Part of a small language model's weights.
Size: 24 layers, 4 heads of 32, MLP 512 tanh GELU, vocabulary 953, 4.96M parameters.
Training: a variant of SOAP for these matrices, 139M tokens.
Each number is 128 + 24 x the weight over the matrix's rms, rounded and kept within 0 to 255. Layers, rows and columns count from 0. Numbers have three digits each.

# layer 12 MLP down (transposed), 512x128, rms 0.167, rows 262-311, columns 64-127
136119126157117124091138109105123134139131131116146179130127119118123123127127116145096099150115076072174132126177122122159138141125112099120149072116121129110142119132154100143137154130113138
115130142145134137080093120116115131119133120159134154134112133113107128157111100118142102166182126142100089123143127128177172137122105161130155099105145123146134156103113161133123162148141124
130127128119136147112114140137124148164147146137127145140111114082106111096117141108131173125111106110116175114169116091104104160122142139112142121132095124124153103103118128099122124130140114
150113118133152145116121127131147175174147147168131134114130119109192135145136126128143135164129110163131169161106110115162154139122077137147151137064073130115163070065090111117154154143152116
132133138140100062164169121113103123132202145144117146150174085117128102111083173098148118185120122096169095118146108153129156142153150106140124167115129089123101105153154132079124173169124142
193119112144120133110112146138105117102098119147109131141132132147122128103110116114129119113152135103206146138129159165151112125120109126139093087120127112110125132081134137100107106128085139
141177132122139125140121117171161137141130130129087136163155171154130134131142090122091131173125162134091149168079100131164151162141145115150109138082115147141162129133102056131150139128165125
127138138136102179104137146137103156102105139138130147121118132143127128148135093174098137121110084148152103090117136116172139102112112096133188141101121103130099118158110098134139155124172128
107146082167109154155144111113118083088110152155121129120131116140128130170168082133122125149097124099131140096146137131189131082136148129110089101080130115147144149144142103127115109131174135
136163109157109105123110144102126128119150089132159115091172121168104143141144088138159104161091169152116154138129160134099140131094080150139161158129148132119166149092117175130134108149128149
136155117134101128148137130153073146135140138130123111124114144111107143110164141124128170179111142086100094150087165172135146144121139142105172150159115141115134151130121121098110150121119120
149147174183132155101146107113139130152115105130168095127113152149076106110118087138118150143139128138166125130079166115149121109135161096126097122129099159160095120127120101127120109118088099
130131102168112167139116137159138140145165128161172141155118136178123122146113145165123127110097083113109108118122125140161098119120134065086118124130125134109136129112136093149123131164117144
131121156113142148138142120106163137162104076132146130144143164105101154114105100130137094099142181146088144149131139138096111097132134126160125128113101087120132131173123089147154114095143143
140152127124093151114145123152149122122146122095127143137138142130100144160136105176166133124111090107090157129141124114145165132119099132114159175090103111099140125141135144155126136127094196
116137164108150140135085116121137106108146114136096110153130104143113066127077114123090129123160167083135141134110104119160151119118150073151115119138125140151123106081115155157116113136184108
125138118118088126133134117140143112118129086086111141111124145128111117155126131126129133176136094119097162101132130150119105124145128106126187144119169125133147094168104135169138161177108170
159088176133117117123105155141107188154117121126078117170145115143117114156101177105135141129196132153169123132119082083121146131147097142106149101168077083130095109131112127114101120138139146
143110156111138065158098127125138103155141154106131178104098137133191152163149129104096172177113076135134126131135098131123104122115155129111094117133171116167146106123157154124116127127143097
134175157089127155154119115082133133084109095125124100098146136105167121129126147154157129118129136148105098115154119152096084156132132117124144131118093142109118148089092093132140110119121128
186163134127077114076146164106147149154125173163164074096156140149124138154090127147155125187142155139129169163100108119107124110112095143182140168114086174099169113117089115104145112123125109
165123126132122150116128126141147117059106146131117093137111129096162139154061127129132151103143143105108139158170104122180124087123147150123130141107173136104120121117119167097116149131122117
111139098111160170153130110103162132118071122112131142146163123149163131127121114107091113169139110106149137155150137096095106130139125133093120136152174116127153155144109139146128092108118122
147155156151171135124155127109165127154091129160123121144096128153171154132101123169119124106161122149103115117146087144163123107089132131121148146108123114129106160075139107136111110119139157
094074112108144123167144123099116106124108117142107120133086137154146084104148136139137123093140105114114107129129128113134148149120153095088091101134097161111144109129119134089108102109137128
169123124159082120136135146153115128109083130135181103132144075163148142208123155114168161104090161159110114116112174162164116098160079123164153072111122119139129143110133124087133127161140116
155138122195155138095101122157150128100105118163120090099155173126129169054116119140127102150138138134147110140082144161164145175183115143137137118157112176113115140172120139114128107170107093
114122126169136127139115109180125121143151133148126095143151131104147146136120092139114096128148136112142100118111148156122140153083156123105103118125123182143128120112145080160152142103144110
110117149158112139180113106119145108084074154133112126112135142114132168122110147175140129105131178136093131165086122096128112165119090142090107151152138148112088109150147145138105114104106117
137170138130123128146145139099126145132131127137125150124132142144136169109121143104174133144146121118144123091131135142128134093106143152176148110126086124135132118159163134087068148113151097
139119126144143115106147102120126124132201107123127132125173141103154135135128115126131182112126152141110132144142125108102109168069123140112169131129130132092134128143108111156093152161123161
141130113101191154140145123105059141144128191170137147128124139147135086136140102096138125137158116131114154150132151131100137125120133126111159129071093131131087072104088099118129135105120093
102101055173102129146116155147179140119138099122109139129109152128129149124164082164170107188109146152121159138139130146175105181157071170116128165161111137102192083127099085153117133127181128
119104090161121123170113149118194123107115148138147152130178106154152137111140116127079178095167170112115143142147096126107097142129116109126103147118098115148135154142133164127113065139130136
117139109113090154100090146104115123129120141149115164128080127134148093100130095137118152103116156118129094150162110084099118159099134097119157154147106148126095102134150101147093127100111116
143153127097153113093112132112128138158100157151141100138122151140144140116114128119132131144142142120163132148112091097071112141129133148148092134158142124105085136123116189133166102141103104
127099115135116115087110145086101135109111122152122160126096111134154084099131143169131131108133118122141150064117132099092147135171167137109142136154147139175174146116125124153125077146166124
118111118125120152117126123115086104115112142096120120123131120135120171151138095134129097152131118122131138088115119177136111104132120148087145115114154123118151125139128130164069166137112144
146124135122117122118144107142103155162123105154129128079155090125131128162111173143113140102124124145128174119153146191165110129122098121143119152118077098141123122104156125170097120089120145
103171135089114133173110115108085114136126161175118152114069141190130153116147136105097107101129113155148136118130157138137115110123106097145102163148121143123144109124161153143127154140154126
138116084134178131135157096126178162138166130133150142166105141090149163166124127102118173140111124136105132104090111103101115113109156138071109119091135109166130131138158155123150096121128123
133120106126132131092162121105125148109116099122179106079109143133116117148116113121112157147109116113112148137105118129147106123127123132100156085110069141161087137168110136149132137117139136
163089116179151132091138133131183098106144146091130157137147116140150127143117132158120149098117107113164101150099082119128116171135176117147157110129136112104124131119143100136149146111105127
076133112129136145109139111129122129130135133128115091114152125132166111136149124145105108127154087128145125117167124164133061130137099121134122108123155117149143164107125150149102153126131155
113125158146094163153096120099111101121141123128149141101100141144157113153107087116106130132137095112118126105129136150151105139112115127144118140120140151150152130098136100127146120149110122
107125118157097148127107114126139131132094108121120138175110122147119124163106139117111112153098109138144163144165133091079142090092183108152140169117099111167072113109115105112136100153144101
156157127110109137130159104130167158128113110129113108082118159156126148141132088120120135133108095122067148155144144119105143167110109097176143147132153125089098114104115132166144118096124125
198128128129136139109111172125089191118097102129137123148105155129117104142117102130107068121148127113140105114160147080130110101104150118131127170156131143159150153148110144132127121107136136
128107086125203124122104129124143177115113132159130154144109108099150125158123117163091164104106125085111071152086116115153117173131106136123110153091098142145119114111104095173149130149145093
160124131147104134094104105156116114122110128102151171125136146147106146117093139146164131108165132153094087135140123119154145147128109066124114162154145167110152147115120152128141157129120089
# layer 12 MLP up, 512x128, rms 0.173, rows 263-312, columns 64-127
104125101114126129149148159125139075101094113108106133107133166161134093098121133151142142137097098142132142168124091103128142082152181126136159110133096116080158107164128118099119103128128100
144142140132114130099122137155110133135114142136146147109094109143092081113132097101129125153149158139143146117127090163152111123119154094140115121115153108130112170107131124130097140141148128
119094127102080063158160136159094121112170122112069090102158151132132090155062106115105080154137150104144120141145185133124103149156123150129110051141136099132164177124153149108147095109170195
132176139150166167134113124161138115100127111164101153163122138126132135120137113105115142129121104093159119139139159161109130151129110068149131151123108112109167108139137106116102057101111130
149125104160155130102089109139133163096175101144140139094134154115156136133129113081108137099125130159108082118144109117128103134115154129134109121133126112112159146155116158127105115123141097
130137107167156149163094134157118134170141155147185103117096084132128127133134145125098145070101147122098119160110170159142161128145097107090131141089098088140136106145093168137154089095119105
156129149114164132156114125129106100176161156136144160125130116136134098146137126114153123131116135101158117169111125131175127118149128145110098111137082123136128112121094098166120154138127132
163111111129105072163157147111118070133119110140177105112144095181134127116143086089108140110116126109153130109162111142150133139150116130120096077099139151163115131137129181079109097106145162
133169077148166117197138077130121135143178124130129148150103182102099156116105128116125109092160171168119144141097132132117130160055105110149134187124158153090110100119141117123146150141179140
107132139120126113086121150136097092159137130132156151131138108168153098132110135094155125106112129118104127126101122110096076131143148091129118123152129099155119131137150117165094087133160113
114144141111176130102118134128144153078095108108098143160139091148156128131110132141138114133066133121115140189103122079118140103117178144128113161139149077091141107119116142114126090135184137
136146127122113150118109147109114070118103161116123102126132121154110116097117105152138134112115185137150176107136153101147160116132150117142170106115164132133134133148112162113143116146135114
107140104105113133070150114169129099108116138153113127107118123138138089128125138148157128139156141141139127143156140106124171189168167153123162119131152105125152098105134134140116108125097141
134159119121133131132106129087152101136131117119140171137085112091124107137149129138126104112131157142143102121102153139119137128082148118160107149122094125080117143146140161125066146131143149
151141138119153147086112164119114135095110148103143122125102158125136136131149116088128108151104100168131140137161093115093087131118156085164134132101141096122150145136133085133146141114124113
120128112125141176140146136170178088166147079097126122104137148161105117151152186119128161121131110110108132128167156160138117104157147131149181172143134134086095144140118145133112154132101171
117160152123128110120116111150146136138126137089084116173129100146127115156129093097139128121130153147156125133117122131143157104092131140101129132142112142141075102136102140185126103135077144
145136139145168157141155151133123106111102129156158099133104149117171112095112098133119157106123152135133088078125082130112118143131131154132118092137117106149076082111155135128132100134157124
154145111114126168124147123154166147142095146124104118146145124127104140102138093139146134105108136111096164131127115103154153112143136093106141135162153103097168114135160179092117149134134128
128106133117120148138109145184124139189135121141118205150085113163091119124139140117126144127095133117125122141127119123179111155109130120130109117117140129149126120116089145060101128142162123
119155145108098175150110140132116133150121118142112118087137134145118145080174127115155106128125157156138123176127141094099103163130155116159142182130112145158144106161105115157164107125140059
149166132079107134126163161106099151096130118169127071117107109106144121128091132129114147083119120121099106146099135099117130075084142121127094121139132111144130117184125147159137114151100155
151129146140107141105112098155087123105127116126110112122084166122119091060128156128197160153148155154151163136152133138099119140163104113162137174122135182129139116099119142162114145076110115
142148142131132147087124104149118167134151178173146144119172120097110152137162133099101128130111114124134144124115100136099136136108119159134165119131132123122126115181133152171108135153142110
174159142148142114143048123093172149118092150103122138125086145139120093180111102139156100158130142151146139148088108127114123132093114105176094090165159115144104114140116084122134109116131092
153091147111100138145085110137117150127134115154108127130132091206114135149142100105113110186096137096137140146115130172163161129104154143133139141121117072096103152137188143135148159102117143
141146159127098119125111117098100160116110096127112124160134089145134092113154125174161136119175127098091124178119116150133165132145133133143149144122162120128107052125119143091128125107104160
174112132135064130118135133098129104122106096147114103119114123134095097153153133135116120115140123128141112124124150119121138176113137120133153130197125103143135129146097117169125155139089139
123108125137131151171143092138154125095126148129127141097116102127137172143105144122147151144152114116107124129153088140121137101128098116136134148147140119116096090144099129146095124166138145
133132129120119097102139148127117127107181163129148110112149097124102143131142143116143136113123109090161122097122141103102100141132107115148140128130166094105084109120099126154113100132137176
107126153129106091117135095159123145129122168094129151156137123124145138101121115101102134134107151130159161196115117142137111125148111139115157172123133158132115148205131136103116146154165118
149100165098124155136104106136150121185156148143142136128117154164158139143156126148142110136134137141084121113076120144109121104092098099125107146140126128149131135113124168149083133171163124
151101155107093167133098126115125088147138115118145114126137107165103126108167109093134114118115113152097156119087111147110165127048155134151142187119076092139082125178175146126109135113139143
103141138118147107133129135168135126138140102127140124144168152164117148101102113126126080125113096128114137140120140161116165101129110097151136123146140107126143152123129134110135119140140129
121142130156160123135102136123154126137116124095147107136130138137112132127127105102145139112138127135165149126119120160130126122094143145109103139129136107147184143119175120161115150121171125
158154150125178172117134186130124111130109123134112155150163103140128110130140126118117111121127100142145143152166125099154116096162144145151082156130120115122115146091112113146127107123123122
143121143126140111129157128126123129141148132103135119126118126120131149117081171129097136140144144132158169117115110105105120154110133123134118089136108104141128096166087143109113114112141170
128129115125149133099069167172186120112175121101117110109138138111115140143120158149117085155133110105104075084119094125103124137105110171116173082154191133132123068166125137091149122140122165
087085153085106142118147160108168154126107107087155127132115074096181141128113130118128107108153143103099145151104158132123120137106140117074126085144127104116143147131110128129144129133117155
153140139128119099113169165140126144176135133118113139090165133175174120125143145116166051168106102129122127180119116130146157152141135157159099151122108149113125136148066180137108108177133161
086137130118143138124129056104109158086156116136120138129080113121116148144105125148131110129129121120131159173127145103115115139128129150144086120126148159113096161154168127140113125113093146
137133123167152162134134133089164090108114178101127093169160103123141113125138126169109105134104175171107124151191111145139108133132157098142103139143153119145087113148131149107139136137102105
137149120150118147167141136133142112172132106146135105142120141114168133130121146113153117110178174143138112112153122117097133142091141129120156112099108118139095131098105148113108121123147097
135114085113122155121132116128123125129129142153176139112139140126136105114118146142144135108144143143136168138121153129114108141174101115111141116126155146089116152119140124148137130133138129
099168173114152171140102083101127137159152133177112138146146152123138095118114175131107106155139147118138128115135124134127142109117128113115115074174132162152086109123151182109101092165084121
143111112111129121123147134156096117160177142156163143090152108124159138075115097116167105152132125118135156117066149136130125177129155118148129112068115107115129115120171109098126143119139120
075129145165125112113137106131169083124112130109105146122119139145121095099106149101110137127121133138141099135090118146148131106131164148158144096152100162142114103136139139155140139140130165
140099094178172110088096168138120150153174138184128090098174087086142142103142112139151116149106185172126124145138083142147162123130168105150164102141144106132121094144122110055075116101096162
129137168100155157097141136141119108098100107132162093138129132120125165155105109107145155137108140117162139131103088167178170128117142147098131131109136142150108118136103104123083143135117167
166105146114076136094146126139122120140115169080104166120149155157123108132079151111159112108127118072160139121078123122137116128132123151129141123117096112153129071140134062098133144152136128